Weights of a small GPT-style language model, trained from scratch on English Wikipedia.
Size: 25 layers, 4 heads of 32, MLP 512 squared ReLU, 6M parameters.
Training: a variant of Adam for these matrices, 210M tokens, 4717 steps.
Each number is 128 + 24 x the weight over its row's rms, rounded and kept within 0 to 255. Layers, rows and columns count from 0. Numbers have three digits each. The size before them is the row's rms in percent of the matrix's.

# layer 4 MLP down (transposed), 512x128, rms 0.0938, rows 479-504, columns 0-127
119:131096132157126115172115098083120129132119166126112080144119124095161152107135091130093184126116113162154183138155125135118111143127174147111122097133145127132106170120121128119122082104068101092147129094122117133155132120163132113127124143133132137158122084146107114102131117114135150100147162105180088101086119110151132122158130163089148120162128152148117085123156154136124144160133
108:119122157139203143108096101116138120082126120168107135105114140125167142106132134138076127119130149140111144120109126138149080131149052134121145108106124113123096134134151176140110120156092160106119130141076116123105169149165139104129132110184138140085122110134099132122110161144125114180128146139160149126161107137150106147132123155161097123135096157105154111142106139129130126082106
116:115176083125122148112144137189122129117112107129117141117142182128117159143131093131158123108094135118067146136139146142107128119101139125117131158130171129098163154130158089148149116115098095117129147141140150104171127117142135128157136116122134119127081154141103141112129088126174098125107139092115093162138072117096132108139086076147140104144097143135153142180119146108178140143119
028:128131128133127128130132123131150130143139101130117129140131183127133175144131089136129045149127203123128129128095099131026127142125196143132130145110182133161087204129127127131135128134129118138116127171157128120123146119132125115130128130127124123117115121101156126183146139116143101132125124118142128137125092075126112118126131091136129116129103066145135145124135135137128117120130
126:121092136094117118144166195138142131140156136123125100143157128132159083139139145111140085163099153116155140096129138118109114147184139151131115116146175154114145133127124123117152130119106102107116122116145092104131165122149123066164156154129131119125099113117099121116122082165164140138144139121154078132114149128157106124100123140056120140143117159083104099091111167149132110106140
113:108109136137143131127131097150111136173164136133137123130116135113134175124122107134119142129121136111117107179123129123115124129110122127136137164113160145110138148120106132127153117115171130160188144155127156099098127135154129118131194107147130133119156073092109108087116104070154121172159108150128115147126081157128119096153131142073087106140144093099093129112151141169103100115069
114:094101178136127104136107104129149102162136104131163130127159096161157088125121114150128142107146123134142135091100151145151146136096075114090125127135119129129123112170107145133135187096082118123138172114138113091117132130170127093137124165165117137111107114150171076158094109064097134145119125140133178125112106122085128153143133144117139149144134109098163153114128129154153115153118
114:110109158135092127129113129169159103115151167119171121111142116146131106123107156134132106110084162170132116133117142116117146087116136104111142126126143134120146133135138127104126094155090148095163121110138111146137113123092118137152103082134162145143128135104135088147123094113177161177097158113144084116088117119136169163212156114117114154110098129142073105155155128140152119129123
023:137098075100134141113102117127116109151124122140138116150156129145088125086148107149122143137139134136120150127117133104145141127198113160149050141105169097119140157133086144133164141163107192074106124140104131106169088135131128102096102159147145135147137115129138124103098126128125140131186110142129140190165163119117127144143139112113126139121121151125148108094144110139091121147135
024:126128128139099079163117147129128086142125122087131136093134119083128107122073127127123133162125124122102149099127127137134146090132136177109114114145147143142152124136134110149151119171145132113123125096134107143138123129156167146123122168096171122167117089114130142138151120145130130158109180125098082150092133086122173142208139143085122133149143183110094138127149134130175161120133
122:123133074124134144176159145125121156103093129107157119101174123162147140134139136104108104158127136108154154134144136140085101116116117079132132118112125087119131122130140166147158107116117082156111116127158119150214097116137120144124161085083123144136131139086078128120147116112125132129138141137146119128155077132154127079152164168114129151130150168132138106134116148094142082122121
122:131161149144139090118117135181125136110108114129159111178144120128116160156140101109172113148096117127135156130065116113128110120170105116159129128107124088178136126120091166166147074090157095178145104157095161136122150135143118107148112102121146105129154137124105121113103128150155169102105112141086134114097130125154127132175115104157121133102111163116163104110107119108127145122158
023:123110111109128156148141112179123139124072096116118166169115128115124096146161142114141141144122167142118151133136137110133109186125155090081122175145122178115135164119106141131129131090146150076141134104140108131144108152110119146098135155121104055133125143143145113152123061148146122084098149109105147108140099124101110133148150104123076106110143106136137142135160102122105124156115
104:121138121120119081117132167151138110116125153099135166167132171152142107194133157073114098147112117132105132183129094128107119098093135107121099126127142138112152134134149125107123064145222115140148142146116139136133098134134133151092145109100081094144131127118132107119158155120103158142138142118153168132096099137138156100134144094155139112112128126130107111130150097116166132122115
105:110109113154086120148141093106159121156139073157110140138101134103162103075163098135090151145139119135113140108160118092129129123132134154121110147111128122136135140102130151137134116160076120117104107152153123112193120081136139133125122108110122116119140141103127110144174157130092126186106175120103135119141128140147123095145090184139121106154108172149115135155101193106137146122126
106:113157150135139117131105169119105151110130122112126135117104136121136124149184150145113105132113137050091122147126124164110105129146125149110140144110139133110140099104128101126153105176183100106141098128139131123138110124120155131143109139119086137062130171136133071153135123128133140150155092178102155153094106150178131115140152099135113092168139124152165121127079109119129129116083
030:168136144092119137127166123115170145160128138103081144091106140096126137138130142199139092172117155116111108132169081100127124139134166090100125128106161127130161135111102157082118145132078130098126111126129136119140145107114135102155135145105105111117151090125155087129131108151110133163131155138113122098140127112128142104089108096205112144090123133142086126141135134154122120166124
110:151119097097120134114132099124118156118093101141128202153158152106140108108133160153086142160134110134123116122146133124114103128108092118131159125114111152101177113144128131103176103122108092106121129144100109134095104143091159118092119130131145109091091102151133077157142144140129155180173144119141137128141129072184110135118130166126112141152106134124133155133147121135156141130192
023:108143131113116140152104137144123131123144134132114115144098131126130148109144150097155112110123126141142168098140114103110144143146096154117121124130059141146123146133127126104118130142158169136125106123141141142139098158113103123111141130168151101110077146113121081111128112139102158126145140187145099132141134082135137135111124138203125133118153220089137160109103130155144157147203
102:132120132167117143147108099060132142116153149168129136157078155150132131132102091101149162113144188143190122111129135147111088121119072126134153118162094129101145106171128113094140166114137118132116114121130166110140136127092137131157106138117154122143145112158165168124116114076125118072132100167110120164131149145145106149123124110124117117106157139114121120111125091116107092131101
111:086168132113130145150075110111135116170144112157093149131121105146149113101125121149073119151139129129135051136145131110199154135136114116107167122110114138106139149127141158110111106125139144081177175130128154149095097117101101129108138136131151146119126129148106123179128116101153098148107177123134119182141066146106154138123111120131114112117113109140131156145109106137128111107136
099:164130140180094123141154127115120181100123108130116154134166084158108119096171144148172144112142141069120121127130171064140150145120146146138134135139105135133122120159139104150128116166119129135111141130153113121101100071117154109130089106070137131151141144102120100095135120104159125080152121118140066117118159110099094126125113132106141151141093132164127152164115134132142122140117
119:108147129156135121141138135112154147112090130134121102120117152076180143099129143163138168130166111105093106067116126098109109112151103153128125129117153127155129097133094112138155125098107139156102108122140107092148139146141104123125089065150126175096173123126114151125144120132170121142091160092127138140091099155109114137145141097138145136164106150147132130205112132139143135143167
018:136127114123129108109138130122110135169104099122114140187114154099137178147152116153156143150098105137125140127120138111109130141147125137124140125152128094118143093125130140122095164080139137140118101116154135148104102068055109139096098130119120154142131141131092041118159150149168166128096151133133067125115125108131088109171113127165152140150115119148119130127104121117106142167117
118:140114178132143144128110156089106125117149112144152121187090134120127123127114128114147127151115153086125143110105139142161109159148106124157152127131130137102069127126144129178130140127161207137141148091047116123096100157131145143126117126068115099148126165139142124108122134099120116107089124154132122149122137093140107140117180152103104123178096155139134110111145111130110128136125
108:137159167120146156157085154115106109132143104129136116093135068119129153116133119149107148169105162124118128132171155132123158132098136132103151192101150132163141138145126113101170102125048138069127130115102141129143149122131121162136087131138142140132113130124083123133091146153128108156115120146157117108186106123136163155114122126128100092105119133122163103106161126122120103104091
# layer 4 MLP up, 512x128, rms 0.1, rows 480-504, columns 0-127
109:145124089098077102103162153131136153133125101095135149112142120144125115126133107122153138138151126133126082118130170138118123150104133075170150106130173146121143114121134089101066183132115119130136112109148105139174110090129136132120118138160102124158098163149157151144143148069089155146128160111183104086115139108135147170131114130130118129123155083151138149158122151121150152120146
112:170106164113159117116158123117120110141111125095126090114142099132149111175148146122121132109137139178205076108126104112160138104122114169084148105113171099166118132145120141089125137148150155108106082127097128184118075115126118119143086114155156142159136117108137116141123126100126134140156133152081129094134128129139131124091128141132096144122104117146107122104132153155156111177130
036:126084126112170100053133128129112190115121130096205133118128116156128130130075119127116126127142148167134112165090130116126138130127127110090166127125128091125118128071127121124126150126126121159111102129129131134132129082132137136094071120116125145177122107118131159121210159122107123124121166134131092109128169129134191140153131167134147130123125126135129126120149127131106128130127
152:101110141141129129131079096136108105080152134143157122121137094132133127136129109136090137094167140148127132150138136125168160116133100037100115124141122120154119165088112132074141132147117114100172118082138083131132140090139147155106085096124153174151143131114119126119147157131124161149097117111144094090112135102128142144132111171144099107114147139169124114112130148158117167143153
114:122115135085171120102116158092127136124134152134148155133112076137133170153126096117128173105131124129131144117100108126149165077131098134104117113124071093122138125127157149139113088139142141117094088132093100141141101064142177154144154068109124122150126176117141146156121119106143083102120112138145102143129126139154103143112151153130154157137118148108153148100150100130131171135163
112:148132160095128156106145127099160135124117127140150140109047126136119137162120147106117143126147154129147093121104144124137124114087141122135203131183112125104127153089132137101102155125165103138136078119123113167091184148105107141078118080129160118126149119105134148105135104133135139139119145117128128111092105118148149142107125142137096129114177157163120148127107123144074121097149
112:106113067127153078135116186107113162166125147116130125129099133124123107130111131143113134112150177140134165124130116100143113158133072128165128157111160109141121133131164116136124116130144121191123154106084151128153108131133118123096094102099107130119145135097123116114122169125158080130096142145171075081142119113136154117114111142123146156094149092103154119144133128156158094141167
031:140083136135152092090121124074121157104144165121186142125099127155149101159110103145098109119160152150163117147121119118143164143156113093123153154161138121063097145091144110137121135143103147148111131134102109136108105109181148160100129118132133162141151135127173127125157107094141130135103169103143102133149148102144153156135119184142101137078133115141141133098143144144116139167120
025:148089133148160101094124131122108182142101151102195131060098128162171088139155081130113117089160169140135111119098131091115177148124095096106126124156124137128095138070131107136118109149110128156124118135138122163119110121123134162125086100098145154161098140131143147126174117083123123089082138145141089133143144143158131139106127132129127143115139121130150118116137132141111126123127
119:103058146136136130114121122099136117114131146131169117143109158125134146123070097135097108076159151142171136164125167114170144133149083124135127123113116163157119172110156113088093113116087154120156126125145116144108120128116151115144136112117178169120117103130163123152149112114115106115068129138116107122122106118134105147112183160131132168124143095108101144138116162104125179120136
112:152118106135148092109143148107150137144082130131140142102122132136130128133136130123091145126160146163142056172121145121111138142112148133093114117163129109134114148113158126123109136120079089102137143090154166136109098143125151131110110131152139221137112132123153168140083172131147127126146114128130105107098142125107135105094173130119125135084092101151115122098159162130134193128124
035:164113114159149103102149118101136111122138145089183123086128113176145124151111112147113102105161152186143115101111088090142125113152111097096153119157114136145056125105140104143112138116107129155115127112113136141145126135115167179108104132136111141130135109130151136122151144084142122110132127188131054156104150121117118153128114165142108131098137113137123136102136129162086150156112
102:135093117145138132147146105091110140127173132136156122092139109131123124080117146163151136088175120108157130130116118107110148129144079139160094118136102128138090075120151086151120141146110130161110078114134128177167106148119103195138142126133110135138133125117134148125117106123093107100142084134120095064146164175122124145150143140140178171117113149131139119167121133143124121108146
104:164113129090165105120117125106138100172114134116158148114136095162136176146122147100112119128133117101156146191135104134101162089105092140100127163141153125121130166082151116159142150089141130111120120124084099118079108132128154152132138132144151126142155137143130173131096129079128140139142131140104109131091130112130153163129125127122167167126130142145167099082148123144070154093110
106:095133069114130088118137132136126153157109110135139139128121147133132113168126118141157128120156137161140117147080146114124163140130098074132132110170102114131134115120111112147140108134082124158080120116119186161095103141136114172141109107097134168104099108116098172106110165133151117115102152095177117139136157104122178121077146154126108092121116151121092113091168124145115142114118
037:144083105120150105104128118073096136132128134101167142098130113190170117121112108128115131128201142177155116132102093116130164096150131120103140163134136129118105154095142126121116134130122125148141106137132134140142133111109129213152107113130148138141139170127144124126190114083161117105110162118148112135126128119148142173139114130132115107119110110162128125101161122190130093145129
113:158090111135114138102116126043141115148180115145155125138115116123169128141090134122107100154127130126165145153108173114177145142134111132072155121114149140157113142109150095119139145097123130127153115137126135116103114123118145123157130112137158150089093109151110155131125123133106091120065137087112107127087111133121141160096078197107136109138140149108111138121158123142152141159131
034:157055118111165092122116152053089123103155143114168128117155082168153136132115124135092152085155121152154108137131128109135150154133110080100115125146153112111098138101123123132119141149096115152197134122113144153112127093121127176101108124105116143130116147135131127127143139099149123117118137118135103086148117091113139130130121164137106115115132085162142098114117122182098144148145
101:148137108098150092059144162135117135126125135101126121102151101124119122138142105141122132146126131148092123103151096147139143125168171119110142133099130138135102121050066149139137132158135125145106109122150156121077143095155131123072101117138101151120109163108122108129160142101133161178085145132161119109110116112117161116093120133132110145162167113120159124137145166148162161136153
107:164106156111162105118124163118107136103153128113135131134115156148112156124144112106145124096136185129209169133099128114098137137124144113135120154093125099119108165108119098152135138119101133116094080124162133140146146137149146169127125134144093103116125120116190154135180153112188121139118135114097126110083148106106129145124172139117133135079092134117096149098158087131136127142120
100:147136078147155088097153151122145118150132120119155130118079130101139109190101113092098127152167136166129117153107091123137122123106128058138122108152127126099130125114128136128161138117133134167146154081119167099126122152120144158128136104086141122112092129109128149123141131124125159129102094158118121112114117107133185169146136131116117126147148076178073096165146149121128126096136
115:111086135129201117119122132131136160104139141112136146093085100119152116171125105093118092116124107114147099107138148116131145116140114094118112160126147108134127120142132115128109161135121108117145078144163167133082101084127108145135118123158153147145157137099152086139130134122129125162110131176140107078155146148126107151087171135142108115143149114126120123099162128183173155189118
031:137079127120133109062124131077094118123129137090192136120142109150100120127136125132087127140206129181129100141112104106126195141126123092117150118123139111120086175118136123133121115164146137163126086114133128156135111123136108169057105125128130152144130128151128114135137163068129112090113130131136123112122148125132145166124158139122148126109125101137173134112136137139127122135117
115:124109114117113112134114136115083129101131136115134136085100091125146147150138127094113113095136140158139139107091096124141198144115164146120117116129124160117131165074093119133156111079092123121149137163147169130121099134112138138134131115102128148161141170182107142078137107128130120165134134107164101156114115128126129133148132142172196174144113140091153133077131146156126123099135
105:119107134147117085111154109147119160152164153110127135123154169142147150141148101070126144095128089166103108113087118131126131136128119109125161091118110115088140147096139133121125160134130127117155132127150148122116160141136201128117133117137121125178157097156157154122120130078162190085111115098125135133119126124094111181135140131127097093111104088145164152084110133146134129163142